Weights of a small GPT-style language model, trained from scratch on English Wikipedia: MLP 704 SwiGLU.
Each number is 500 + 25 x the weight over the matrix's rms, rounded and kept within 0 to 999. Layers, rows and columns count from 0. Numbers have three digits each.

# layer 10 MLP gate, 704x256, rms 0.135, rows 483-554, columns 192-255
491516533494468464510510514448476530491503505477492487519508500473483510487517518481470497465533541534461441503506483476515526439478488494454497479528479459477509523515555461482491522506503448
477529471516501490499492488509518508474506509455530513510516519521472494490529509481493499519522512508482541477452499485462460506579463494476519552493479447493499520511542479556497514432494505
464540507465520537465495526523524498433559518484468475500500499497483459474474520535474505521524521544496457469473466548472563487519519492502468487490499456453530528517541476468500504481498552
520527541507506472468455496548493464499502478518473458518513491537489518501521474519476534463506501524505559514515487516501516498490526533493441499508528526527458480498494512503485542542498497
470505510497466491533464468480509476484461484485507536516476505542513462493455516456452494484509515497510491513515504492556491505448490475497485496534499499499530470485507516507486474488476538
485484521546492488489507469520516508510533543498493487528473493484493468485460498492510494497519528509468484482494475519508509483483502500543521492517521526509493516493512472503507458514526513
528477453534469508511535482479483512465473502489483513518497512515496513477496464475534505475475470497474514484478496525538499486485488480523501528486489523501532463486512481478519522484507513
470493486517532499525514499492511519496488513527464493482513505483476490537496533522495470503506473497496532541439486491476524488485450495516538524472546465494517511510533516474511498500496509
515459513516482518476474503497477498428486479461481549443522508550492497516523519485517529453491523509438506467507455498503478514519476530550477526519516529516465481519516521505499484500508481
490489493525508515519482485488511491501488462508500582529477473550487485510508475424496503531474485480513511478527486527482471450454541470488486504471494493511495499493525484507460481551468534
514531553530515479503496503498520483446464452526511458509490523494491483503512519456518486536520480475480522503508541484518487479483514509461527470533504468513483486485468512538533500522512481
518503513523461521509521470522497502491516494461457489540460468514513493481450511501577524483500484464509500464512511498493508519473519515496497500452495512529484523469449506497484518524531499
508500464508522549514505555518458495496489489521492486528518478490542508540542555495473580462469497532511490497490492505487532449454481502519481513481474511472497506497480527526485523513515484
499491482533512492490509516518512492485479520484490461513501498509517532505515529509506509514494472498509468510531482484546545552477513531500531497514510505528516536504541440530465510509466512
499531510489500490498481457521446510496505542497507511520482481499533475452467498482499508511509525489548518511503548538493492510489541514505522513482508491496508442507486507513505511467527473
517492460520508524501528477477500503538488495514522508558460464459496506461500466505497464476498513441480481525505566501483530491460518502560492508513500478497496499520484468482521495505508472
540515521528520503452539487493519511454530495456479470491508507457499501502500495475533504525493515517489537483497516461470447502516506501466474478506471490521515529500489473493497550507451544
531539465455461498504468510513473489467503508494488485480490516550508524523498485539527540505516472507500482461487465501481465500490517499480527473464503498482540539516456480539497509482551529
504498480482523511516477481481513483491506535498510498509498515499485523508496485518508466486455526534517495521506474513513529465513494480490523491524513484527494518495509512488465509544467520
516492544538508513494507535493506513516521547510467542509475512511511514500579492491549472519454515505512486483485545476480522481515496477457465515478490500484511475505469546506489497488501507
567482484495445545517492518521492509474516466475471527522470528488481529487519518470457463515508450489479480488494500481487482479516531499518465513481527515525563542503514502511505472513513508
521497516550527504494513502476509529514494479551550526472480513526514460496532492482518507451497488500503488512539535534539491473507487489540533447481515532523519459466529488482462509528505499
526520545529508499517493493523491465506473467524518551453513521509551480497519458495457511474485485498489493507500503463514482514468480498473492529500488519480533507543465501480567506498501517
474515519502547512535455500494475532479530487495508455510505497528474493497515506488533490504485508551505527521480513556485512489507534471510543460511506525550499560484507538509500495504457476
484484493488462486499506486521471483525545477551508487490490489520503477486517470534516521495491491472504455492513510541481455498458483506501492525518482465525525520510567462496526489463468477
490511542493483475467508478494478487527477475536478497491497506504561501508512523514514476502478511491529472474543509494511547527506484527531472503488501497510517519453469510504497492473482500
472580521495525507534496528501500503512472477453429488489490455495480471508516475525515471446541481532516551526480499500508517530476506509484483529475510513506492492528490524522480547524496490
490514474499509520499507495475505521484461468537537514529513518501499499468508508512484526500529487509525484488489513524519470509494534521542491484507507517545503505475471519487534498494518470
494434470465541467542466525509439532502510521556488492486492494530512488491518474477488502469482491514542491468535510504483479510475536514510489502477459518503481482492503513475487536459514508
480533490496472540516461487506525574492539510499473529474522560492498500559493536466503468491516423534429497491544524480514495490500514505514471501459536499494485530498516499495453492488464513
475521516530536481486490448486465525513488442574498498508470548543542494472453470514500505499509480514470477483471488506498486478503496491511506535512523538524528444513489489495518472560527475
526498491487476483493522490473455469512502511498484506503510480471515438523492498530472468471496505486519522473532468582456472491457463525485493437478529464497475501489518513493513465492471515
503501550520509519501526471513534505508467480499499512528543459499493493518493471489507539521470514511535457525538446496504513484492499499458504522511516526515495515496546482533519499499493484
504444505490487537501492509532483468515486514503507518517475465467514470545479498451498482465491480491488522507496494505519525495522512480525456489513537535493486487513525517512502500460472484
463488523477507510508506485525511558496519499509496502481532538503509463516448452447513490472533488510470533491509501529475475528568489483498481476489493481500534477472467477495523479554476472
476526508520534501481457484483502508516520468477487462487440468458508495514523504490476484526496493512489516507489486542565532505452495478474498503538537448511511485525517514481507488510514519
503513533537520469550483512491510491464489499523489476492513489533523487475449488476469493515523462510522515514467500511467506484501494475551506475492519483456507495499491524523502467472520497
484499521498511465485548478450480479460517458507517481551493509497523512487499460466497512506446495499495464530492508492496452474506526512507493495499523562532536461476477542511514486497506519
484488479500520552517490447518458520507474458510489489502503509490524500540555529494491481488479455520485493488454466497497464491457514519542468518521522465484510485465511533499462525507495448
474501523487546497516463543465523494531507516446490515470494472512475478479493514460540511508487482478480462530541465491526493504458473512475475469472496469468548527528496518496504458539498467
537519500506452493495463519508507461511543498530534497513506471491503500488528517475475501518505493510490494469483486471493527483508493526524511513478501504476493475469508520498536536486517526
485498486543538512524521493508449533527489487525471516497457487507510490516463492543482501490528486462472498507486527489477563505528493517566486456461495494505497500549496483487515532516452509
483472461466490460514487491476526514466516483479500453493507514499503484498519531505485535500485483516488526529456582503509518498511424464529539493457545541491486454500457407499523496505529551
508501503523467509510480472486518527548532467468565486479534465478532527490444477556460510464451555440486497503489490532503508461507476478496469502474474487479510521537451497523496492501483528
457449517496457516503439523547492500469500507483429499532498482511500528512486476510497472465500462515475534493507503517487469511489474514468528532511482535510491503497515499490455504477498491
506446551488541479498469515498494493507515492528539473506511472502502486536487515493528472466490484497503482524487504512535454533512529494509510469508467480528480475502526512506516475462482475
513504483529451487507491452485485493499490441502530520522470513497554528547507524499464495524525477511476512481529443512530493471509493535482484527492487464504525523531462499531505505507498516
455484482514509512473522488495536505479491559506483433502512518520425511506477516457501460558485477492510486527523515521509565455539486557497465477502480497489544497508490502515491506555483466
486486478522502511537482527493499511526514474451535449503538527478477477480542551491497518491459516498528536538522507491485492528510492526505509502509512480566519515523435510491496479481490483
490544470502514494509525453514507543524465459512533463481542574518501485512461499468459502506496479531488464472503484503521490508499526515435508513485473492504523520498561478454530477477507519
508490547472483505490536506522525468471502530489492481481493501465504518514521490513501447473514517486518573532449492468535461486457505524534506498487503510535540551442515475474484468505490501
487487505504517510479495520492473501519488483495494495484537532512459512513513499507485481459508458503499557467497426505517528534533498448497496491491525524492466519527479531502481507483501532
527490494512471503478513491495501514485491458527516501472479478533489497502530509509502469471521467506511495557498455477535518479474470520490485507540483475540478454464529522489483503474437491
481499523548474504515511492506510501523562460418488568491481467448524487518509472502528494496521535510515474502530488533448523476483455488514535517547487502493513529490510483478455485432552547
497481502541462472485509478516507524489496502498492498514532505490512494525505537471490503543517510465511521537546482498496530484497494531523470537509513516507489452467506416535477537467514494
527538511519516490508458491489516499459468514511487506482498476520545558467495463507513475512509477511476509515508517462513488499507514526488506532496500476525463551486489488470480497475479483
528532583513502494464427515500529522472476484522498453501508490521490464463493488493519548463523485526527483526514502540489416535533492499498516493494488511463457479502473480484484478509539503
457526499536513479481513529475522517526489488555509504444533489503475507529488437492569461528488453515519508474473509512491478491502463526484473506519491533461485500518524501508446523511490481
495503501483501516515493543492498516537522454471522522497553480473538506515517528565473450478528507531473496508533511493486543526530492566495486529517488540537437489467497510563514553480507505
520495508526513481478511471499508497497533546518498512562501478454526472525552497518481516524546482487479477518500490498496516510539482504493474520494494472499480515500524494472505507519525531
486513508499530483517519524515445515531506513541505507477489516504555484457441462523485471511468502495539439504489504525453499521543542510503508522438504463530506499484474480549505492493508563
454503482485499458501534485517510501495545462521495506550478533495463498484472486480517516490480478494517501520498512519480484509529480519501521493505487523507504514461536502523496499501444514
510494497499463515485498511512454509496510486507496521532498507480456517495529488500530498516529504530510531500507505494461489465506471474519469464489538470455517511505507507448538511534511452
464495498504592483509512502498510517494512499543492497495531501479496496492461516469506508486527478524471534505517463462539529480483540502512497512506474521493503508497488518495504470487470496
515537493489453468507473491484480495478471557439479489441464552484493482511516500478547524493521488479518489527485529501514484511509468507527501516482483516537506491546517478474466506507519507
491483507492520520484494525500484491510532488505504493486475498490476466543545514491481522509472510519514488479514490524495501517492489451505452488553498507551523497465485521487467534472502495
479508504529489517469507488475453506512557454457501500534514507508548510508464504477482477488491506502501529513492544474508477510525523504514482501497487527457455531502493494500495498464481459
498546492474536527531502499460487479501502485534477511514533406515500484461449542491527511492481460480476525490485511499481471531519472459475487507473479492506508514540515465489511514491474489
465485459484493485497479501503504496536520487475479541523543556499517496514493483482509515511507512520522521444474492456530434467492466504525513508510512489505489464497534486528519497536538498
530477505529508498493513515524481547505541509543488522505543538477486485526473486458515482519520505524498474545513473462469486521504517475524485498520501514505485505509549512496505481503512482
498491468488503500522514471516499515521469541498500492503510492511477486471499513488478514538533509486505496467526482535488522511460501481496478516475481530511504478515495501502543543484519494
484466524474485506497538483512477533519523493521518523517498563515508503510490491494465489464500513513515521485533513490499513476524531482474496499501543482491501518472524494472498526500529485
# layer 10 MLP up, 704x256, rms 0.137, rows 483-553, columns 192-255
461496503518538532509499480488497487484493530485495516457504512503497547504465452479485514543480496488512506502455508519468492524509509470534527537534503528490460490520493494539519479484463496
502507478512528539476493449456523499489481501510452501538472485453570495476519480488507490522477543522477469493526511504536552501513481523463464512467485520515528487532510560462479476479483499
499482497485498516495520463498537455491509467505525416531514500538470514550474573483476488518477512504522472524450468485533515471505555439497496471512477476486482466477471514489488468478445486
540499501484530524477561501481458538500486524544507511465529494491501505491505544508505484537491518505493482524507489506529516510494451527515494467521483470520506507467485494488538499484510488
479469492484499506518468474481480524491477502533490540461504571527493468498467496552517479478515489511478494458498503523508478524467495507452477512544505525512560513453495481473509471506483532
506489536509498523495506469526554532469526539474460534512434517453528499475462529503535491518486520503471528497466482518471551516517497482496486477500483506471457513535520494517489421483484521
497482458546487539487501479485501501512478503484486505501507521516478491534483532512491520471480500557534526455449504497498495462464512509501524527501522478549489498485496498472518497482491465
504466521462496502488520511511509532505457527501495513502484482512496449491509518517502498540507524470457448519501503480517499505508503509450472510497481480548488479478447523455507464507513507
481512510536530519484505490506513510474474464511491519498470482587504492499483560481558463456490482536495527471485466531486475494471514507520512510487494499560483503495507485497500514511488526
478497511527516456532472534551505491466498507491471523471488509563504535513523473447506537458490538554444515527484476533494487518509476466496491507469518473503524513534507513468507492494493519
523477460549477483495517467488503502492493504512486462427527493522519530506489482526500497498503517477481494439531494530490484500481525490518523546538463520505529499516478488509492497492533524
516484494512481500498494511494521497470484489527481491498495503482499467496453484508497483504500519507523467529509506499498486500464485527529504495493523486514469508534454426504510526505535497
496544460497511531512520549550506507500519516500495473441455462468503458491488545465568546515524523541470496499494491487524503549501548497491462483505487494534533491461491500494500470529505479
512456530457483508497554500519497472537524493490451484487485490475469480491491543501480515517434504491476492444486523477522502482484501514481491454494558529483477508486542528537493494485566541
488532507505510516508493526500535520490507533485473515457481515532525536473453509485517485494473489498500488511522506508491519494511528468500510483445509495477503481486474501514487522545504514
527496467498533569495550485463564496520546501540494516481478462463501493527467484526453523493491502467509529484470516514508509527508527497513480471441510464515517549489530468528482502477411504
468529495506529508516494512484492511535513491469472495501518486485515531473507500509519499499516512510498478561486512526517515528516523515451503497465505503458518483483476514511550491492493517
482489520464547498525518486513473511513550476540511494509515480554521557467524473481517498476483494529479527536518533527487508527492513505461476509511492514534479493535528512503542529511555494
475448489516495502515503546514514528514505473483491466499475529537496487497508545509496507536496467516474526480522499489497495484556504516505506495476485484437501507549497513512496509478510532
556502480491531474482506532534459464483539473499510525500467556465510512494497485494526465527462532462473484500514501498558499435529511472516502475434489495480495513499503481480491527461471486
469522487513492508531501490528494505494529516482521487494495495500474527544532509506500484491490462504481520522530445500473456490522506489518476505501472482497475471509578482467538504519533546
491501463462519488467545489479490502505497485504509498537481522488494529504477460478505519507496484464482488503490469493503498515482505509498475506495506451496502468438456482486457484503479475
504463492501502487478513479523500486495474522530460477509482497479505505568483538487500506496487450496463483488514519464473517494512486489494486532526514517506463501506529483498526481522487498
484517493490466505493520509539478494515465533531469511474520479500477490519483496504488511524533493499475493487506519454533457519547527509516516497500505529485505490531543453478521497508500503
533495485502513527500482508522503511484552507450493495518448504506479464428545477461519510463511553487493553526475458521521478504519489511469473518541514503518488502475497540492500503470480514
490495533484495442509477503520493498531491485519507505529503510482486488536498495513484510512500512501495500519515527486481520529515516507506486519483472485492503543488480478555498525473497503
508505478495496538467476492492545492513481489522518478462510470518526501536472543488514538514499524516521520485474512482488492494466473526503484471507510496494456551503498484522517513487472542
519480488516492471538490525488503502510476508529491512497528473508510512494508491457519498492462518486500526492481489503487525525508510495505523517530508532510471516482473498502501490477503504
466524460480453494541519482512498477490491505467539465546450508519511513516506521482510495498526488499472489476508498459551503459508485452522522494527493520480512521499528527503481517545504477
486532498513456517452524528495521474519533503485471506483516481492470517498490417500510504485471481504539505504530521462464472520454530533470475562490533532530463497500471464482511520481501513
478528464539525557499480560501479501484516541475521514480468439429497457491517511506476533471447517492483528560465545472477522500482510476471482476460540497488509524504530447531480480513475529
551516493518469509531562520485471442522515496498495529496499493481488479473507501492499509457463476514492543514488502481488497525535508498508512482536524479470476524543521528512492512537511486
476504494519518510490509507488480525524478527473457488499482519478533536510503466467525514485484482545530478505516541500488495503470476501490513441480516555554518513496491508481484469509492503
479537521508485495487461508501531509522488504471484494485503500517486512471489476519498462532455505487489529503462495505498458506483500482490517507472467493475490529471482504511522492492517465
489547502512511507496519474499480475532554537508496544491503501533478515483505533494534533508506489504507520553485498535504551553473517486491540490508541514543516474524483485513507501541516517
477532501495445469487484468454535486508478508479506459527511495479461534516479519503489483507491502474482498487520499541533467511511501561518484466516479487522481483490475492504472504513464517
479507493501521521513472523539504440474485508472504570433514486478484445533489466531497510511489492551489472504518504512528538493456484499539471485470496509487498449509473489528511448509522526
503469499512520491496482523492528484538517511436486478512493475471509503499494525481509497512502550465499473483526545477503492515499487454515534479494546478496490517516483499501512442539499505
515451550515528516487501508505477499506492533512462501568505484471470488508506486551492498510469455508502498503490493522479521485511468473512508495485490555482483478477513489485515525482494467
519467492471490468512493510468542484499500437497520519504499556498548522533528495542517470511499539513490537497517495460501465520522471483503512510501524506523485502490536510505504494455502506
458497472488501522492525488509537516485549442546471440518490484497526483481522466468508537559444466481518523541498476486472531513507523504536500509510459486489490472506492518503512527498546499
511510462495453519534459491497498492448467511492475497517456515488476497512518489554520477503510441509487470523524477483514470504521513515510506487488544515531482497519465501508473504496472518
468486462507459534520549478524524508481499520470509475437512489555467509538447510529526533498465499506457515548531477485485484478508498482513502502493495537490462439487540488521485447474484507
453543512527492463487498502487522523513491475495499493478473490501476503531500494531466478518508525508508469488509462518503500496496450552528472508439552478484510503484477496567484507543513510
516546513509540539499496519500496494491514483507486486489428492484506524489484489489482493456503524509498456476537492518510477491464523472527537478459542471567500475485522506520493491525491475
489486483483494522506520478528501518482521520491558510489499433516512478520528512548488464516517462475505520499495525468495470490515517489493532491487481491474476513490528486505504473482488497
476518525497498548438487491495536505495488516475505522503506486503503478485455475488452494486446501512530477474417504554420469536492466458511513510518477559482483518482511492511481476489486498
512493527504490485474461503511491520487475478511515480475507574488504502496510474513525521461518515490544516511500529489487511573489483470474515472509487477488491512437496507504514549532451495
530496492526494460488468494512512475468471544487469458446485523516510488502460534492531513547526496518513513503475492521506484504494534512459488496481495510471522480514483509540530510524493542
478504488486488519509456521523482508528505513522508510530554496493487528512503518461506603471544473483474500499489478500483519476480511468520515549494519502505520503507520459530480469503529501
500480503465496522485482524510528505509527542483537452501474551493546523544477473516520451467511522454447494572471488487514464489503494487526473500486501526469470479489513503443489466501446461
497513480496575479507486475524495499527474493507514506511475540507485496484525490476471521460524549506510526540542527490474496534510481494534499490519493512547465487505523484531523521524490525
513550517450529497490493519448474473516500513576537525516504563536459499497513526466455539501513509482482511551491502482484508529504481460545523499480495487514466519521502477496463515531496498
497493493480501528502473515521513488488536485511505487484514556506510498552494522521473528489496493492508526533525495459489466507472552500517530487489498533464514467498510526505511511506508477
493523510495561545495513487521515496513455505422508487511538564504537557505529504481488467479495460512526506475520511488512492501491467486505494466466536494503536479559495561500528527531498502
488528505459528517432549478532478519508521477487500504533507520473504528513496484499471508427488540514526505483524469462489479503503498498497500512516501451552507464476480493487498540497498513
544477505517496516516507516489489511513503525503475507498453470511497504544486510495523496517506480505482488488473497537562487495499464469473505497480474475479528504503521527474502477537501514
484496543497530522523514463509485496493494521528450489516508476492486513512523501498492496522496508528480529485502520463482511480480472472532511530491504484519509499503538472497473474501500523
476480499495445471513520480481489510518495464507486544453507496472561493468513491495519499471553515479519486477526453535479549501499519532510489537487525520505485457495508503520485517509478485
500546500518515498494533484462482508501479521527545517489528519489483545524515496507544551483481502476544467533499461537478496447544515475496487493501499512482527469484460487500481515520533471
467524491493504530496488533484515517497522536440525442487486486516475492495506464473479520490539466469514484546476514549489491538494510526497493487508488481493474495535477493547491459544482506
499488510483472508496464547493540529501453507514506497500542455544551499554507493502473508536510506504503490531503501491508515451512491511464549541495507478534507525514494513496487483498508496
510493493470488491495501477503472496513514506576500533492471518513474473475528464511530505466515516494517517516500498499520533490526444484497556535498467452466507513494558486486500460511531470
508489504510496450504509515516492501528459514479562499498508492476497422489497505517474471493501498512533497527542505496497510490532459499503503485513485540524464550551528513521515525493466504
519527492530512469455486533517497496486535504526528506508489512485508487515459497501494504518516503533489495483510505501494502497484488582491480548459508569479496487510425473507509498499484492
470470497479514560516467518521508496493473500521480522468483510489463506502531515477535529514521520479484539480516504502477543513477501517508479484524548476480517482458488478504535506500474479
519518504538473529509475478514472571515538463499541486513486491526488554497521518460502520488542466497499526535522499503514459534483488539482519485544538515464486516511562505494460483472509525
485517444470493537516516528496529486499477494486483511506493482473480508544473490532511504537511505486510522495488481476519486506465488490512536526479528511489522479527568527490453507525534529
517487481514513452518507454479503506473491478492479564496502522480518453465515495496455523484492519518531490453494527500483514508497533519499484486508542491476520491505519508478497511497497515
516480511528499489517517452496511511457474508531486516482504540487511497518527535454446503482479555534489544531483511513531501545446501507539479510503492505507519485543532475495509481533485501
490482522491528514493476493482541526482540485475463531496491499487538499528463472552497516498508501484491475495475488481529507499524494550486496478496530493490503491472489499504478500516453512
# layer 10 MLP down (transposed), 704x256, rms 0.128, rows 483-553, columns 192-255
476475468536503482500494538478508469466491492439508519485521489502481497527509546511494490491535526513482495527478509504469503536524530481487531481542498493528455469496505500497507493486459467
481495474496491503519475521484483510490528504546500505502494481545495508474484466478535494469495488506532480491520520440481521507468519469530474491508481517508495514507473498513540506512528487
507531496505501520541490468467529506483494523519504436489484484486513501531531516503526479508498518490498515514472517482467500483508504494514546523454512482544515482522524520488499495491517505
515514481499540479510492456489450525464497478533514498539476489508545496530503513500495463544421493492495418490515516499480526476486485496524503478498481506472469498516469504532526534486479500
496523510513543488486466510504553523492520519510508536456484513500463419514493490496494485492474503502498498471488469505525485500534465507509541499490497535520458506499513493529441479490478467
512530474505518514507594514518471474503534463458498471528498529483533502482533505491449557466467510511462488447540477496429495535507479529521526481489496469513502417481546517533438531504522505
482524519513509491483547477492489527516509530531502503511480497535461450502502483515482512504504516481500479497515489504521500500554425485481520479522488507465472456522508502514507514492495485
510489497512483532493507495419474509490479477481479510522509483514493485495456496501530529471477512476481531513543506494534523481514478541514481557509514464525522493487528538494498514529545519
514497536486522454475497535483473504494513527495537493475534468501557516441501421502525498495457480507471475478530498476456509492496501492475462493457532523459494520523505524501499470515574488
483494509508490513533535487475513523489524509474501516529515548502500507529491457466535520485483519556505464497453499499484471523514491467493521493499506551493529537462503497482478511466478521
483519486434526519470518468489489487468506483508508500529498521532480519535486526537495532476510450539476510489495508529496471508507482460499535512481554495475480476506496505539524524450482443
512484492506502514437515510504451463503495502468522544529496500474535493486482557543529475484519505497503474475529496485501535471530507450524462474486544486522470526520436510488512498509477484
475519454511458481493516507495465490504486547495497523495475467458502497504511542467522509487473534504483509521495439530533535549504478460518490492517478537523520489452450486544514432524487495
514537486523528489532509489535522479470526504462460498507512509488496459494498527504469507493463487504451465497552511488447498468516506503487472512510554518481487552518492483497509480456479504
463511510509450455512494549547497512489426471537491452493536478436502493511534541513507468481506459474507493516521537534506461484521495476523486562518532483479543482488520502491501511558512512
530452483490525559443495512495488427503498505540540482539449491523506499480470504543518486531521491469499484496499512491502540476557537490480522528534526510478569502511497500465530497512476488
500485510481575487480500501489503515528485501525510491451473501538518456463530561497508528492510448539507475534506481506462507478526513505498490496463496514479539533492530514508493530492524510
507469458531535498502478448479461510495464508508535534459479471477486517510484513536487512475535527456509513513539541490508484466532447536545485480498488511460515495542531502514512526496495488
526536464511457480476515513470546475504515527495506499502474451469492456472496496525541498474530487513515479499504501494487483499506486504539507540478519520531553496517459502485482544551528521
568496494561483519504534509488485488502468447501434509517443575520510451517468466515529516529524506500450469499479491517491501464484458487460455529460515522461507484515479544498503518467470479
518512489550538526533522494524510482507460437483500508488504505494501530497510478493503491433493489516480483511517483465523530505502504455479497528490528527526517487473544481482545525522528500
508498463511538510492527492525481500486499546535473511529511512464489467514456551468486490545445535505469526524520500523491511482560504478486516481515507466540533507497484481485500469493507481
516480524496494480557546506503542537512495476520503495516503515494530503497519543490498547519513533536480457485500491533470531476460531504504509506471530470497584468510512520463472507514478497
515521473524508502507505491524511456468522442490519498487506511510517466498475495508495506462518477501535467496472508522507516450503485567515507461459499503469551471502515531519459486509481522
514509493464491445503478499485504487499501503481547499477507497495484468468501474519489493465499527474514514528464520507453518470477497471551481491506488488427518513475571494477480464443474525
500495481503550469564487507460506472507529510478443463485494525496499459507492490524486481523525534533491489522505547454500472490486502531490500508506502511496442537452488519461518468485520494
514472501558512464510536450492491479475523515503491453501499531543490487453493480504465528466488495509562483511489462540491531491502476494517521492487484499522503511492498480476532501493496502
498511514486500503479510496516484492505542493556498503499468503541515517496495488478478496512505528487482509471544495521515517480537531475489503481504469499516496514522488497519461513486515512
488495522478489493481480458491535549483536501502490529489523513489509458490490479488507496478487491521507512493491528450496491510507523518482467494451479500448485465516492483497502516482496505
518504493481441546514532529497527491440473518506485488521506484517558468543449450489526538477514483521499471492518534498478521484471507515500500506468439503474478522510454465483450552481499487
477506520491452488496491487479521474523466500475483450513523450472477500494502531509510571483496466476497499507444546478509500484480494479498487528511483504571471508506504524471462489502469502
517503472506502481555493481470508486521497526412488495491550478499488483464497485540492531485485502461480490475522490516498513500514495501470485459529496529513473465492509534443520489514570549
497494484501507516503515523516529470518499505493498502528470534529428535519488519519487492543495469481538486505511491472504495492525498504494476459511493523473486510524472497455528496512455503
463492534523460521482470543517537509504506510555530525506506501498558502458481488486501498481440487502440546536482512523454497522509461492512500493510512509491541501514493538521515527469451458
465486513475532486436472497507487495519507510499508483520538512490474453479492465489444508522512506527523491493485477503498506480530461441524448475516482472462486519527501514477471470504496529
526489490495513485533458488497474480465470484462511497479509457472481495514497483510507524534493541531518480519490519494510462484531507526541492459498565504537483489490512465513518507521535493
431519566490501512532497487506480485499492519510508462510518527479475519484475511492500509496516490502497492487498527489498491492495524470521542484518480488523491514470501506470518480481476479
498493442488529495484512531513475505568528521526512557436495481486491498505502511507485495524509538534476527531486512484496519504501536498503472474470527499480427548541502487482485485477496473
491542482509473483498501499471509503471504457567448509522517530534476487484535507455497510479527499480498486543518519514511526539538500523490507534509508489530478465501500490521499519494488522
450491548477504509516530506484487568464494542495542527506491532516508498525478504495463526493514478510517497481500482484482461446513529470532488501487468497505498531460519436522495493488528521
477462511476472524487501507489532524524456504534471527481508524536479495508536480517532521520470526489500517483454512513514452501543539514444483489476516498472507546515469539499536498493480503
494493511458476548499437510491527507474512502470488449504524480511493504481505497497518490522478462470465443526521509493465518509476526558506492500498537483493502562506532449524459511512497483
515501460513478472466544454485512511500521481513461514475532526491491510490544503516488514488515471512470516481475482505514488500486453491516515529502495521498494455527532508510556465498537535
500475492462468468486522495502536481497498517496498499459517514496502515493507484489471503463483475515540483573491496532534492525487484521483494460518506443482522521520467474494505495536500477
487520491523534513532545505437483521476520492492520528525457490492498511542514481492481474491497484506457514515518469477481552494514532505488469507509536491474512510481468522509482513541510512
515476468485504510509496492503505469483523531525515494520510470492494496507515534515516489473484461497518541470516528473474474456523465459482508507447516525503469515492514563515489501530495510
420537533514491473513524496493488497460469533497507463511502482526505524500500479490522488426454498497492519452547510504517502469528501492518515515527515520520490527466502509524501504496505506
516506510529488463490504504449446537497528529509473519503500469514493528512517487503478505494476482449521489504478489471479528481474483500496501518485509485506508482471499489534497506497538494
518506502520490505520486498528478493537462536462532498454478483498468502483494509503511522495535471457517490497470463435501510489478489484472510487504502522523529494486498485512510508544449493
456490494531507503520476430512515501513512493465518482483549506483479508487535507541458489495487511500507511500536510488486479523470491485481509504514466529505511488501498530506501484500521471
501475501432498521488504533521413509493491554535531468480484544527502489513478510479540484483536543497458494533536547470534531512494483516541523497456504546511497512478502522438521455526487553
506494537526483505511526553499514502495539517512549501468478531481503457500512521498481467488446515510513502490522459568545500498534507494502497504521509519492499486495504477487484488482517517
504498487477514523520523458512515476521491509542529498505499468496478485485517496491519483511458545511494518501514453479495489490491494487511485452522529489448548491467497532484502473512444458
496488497517527522522512517467488445480481469527517481511507472515532455498503482495435466484500514508486547490516515532504546553513560493491539486496490520465507469514454526512457471501528587
495503503527518473499510509499515496500496491491503492505527505501533504529502475508486500477472489474544489471493505495507494481522453482482492513466507499492501511529516511521525515531487504
512484499517479530472501429540482480500494481448470479491489492532542504449533520462522524503506463509510489535524513536499495495505526537538504522481479510504506484482517540528512453484517523
507485514497522482477503514463526453497492552469529495473487485522497517498559547517522462564471468567520500530536510501483477507513469505515532468493505512554512496483504549458541493511520510
510481463493517500508503491464501469472532511545491535477523502519490483505550517514497492520484536462510429515504472515535510504502463530476514504482506462482508494481509491494501469498481549
469530471538489471540493482520506505468547517497532535555527506532479546462506516494460519499475515540484432469491538465482526457501508500511472522517478521501508501482496472465531506484514480
471511520487477484498531465538532526515506556483501489516508467518531512515508465518506512500500484496521524487542464506468477489527521502469500461537510472487479496451548516494500505503548472
529533471531537478482482473505483500499498462516453443508490499514530461506500512449503461471436554552512492475500491512487524523491483488476466526499495478492514491450454515463495464530457518
541482495471511497484497496509490507525524465526506478517493498521523555495519489495526506494467511517476444549470471481517512523533480457551562508532546556486489497526532514491534499526502525
515466517518498549535505551473523452468494482478526528497489477527497480520514537479494520479497536526467531516526474503507494488523492482491449442525524538526504491509472525490505522532476492
503499460484483508507451476508501470457527517506469481485491503482540534544480498498512493557486439498476453521499504472504462541539494482522540492524537484515514494487487519493540518461498512
492556514499536507510502536526528496525563539533479482527490487508501545499462518499507511533468518525520510519513487488506487454521497491452501491492489461520501468499492483490492458525497501
481470484496518510527497469456513502528491478533515495494508533496500483514492515471490461528478507476483483467473471550532486496479522468485514499558518500533515501503525498505502485506515483
514495472478524497543491495470507488482513489485498502488504511495470489495544519455509483527496463513497506494515481544505481487491518546512534509503507506491462490505526469480503492456533521
450506475471497458511495491496498466507553511566471490499512475476478506533506513479524533479479479502524483520562468492535531519493495508489550518503529466469508509547490474490490472517492530
572479495534510501501470497472538495496454487431477511478523495496469515495492481525492488480481486513505537509512513486472506503507524534519513513485534483457463506519541482505496525531466528
472493517477517523463500480493504473519532501511524513491515555470449465534496519504472507484504466465540461519495511473488494536535471476469485518509515511496479478431504485470512504545469501
510532499490528541487550486529535467520497535496467470488527490501533501483489501525515505503495494495506495530490522537498472499524489490489524456500516494501492539473451473522488504479504480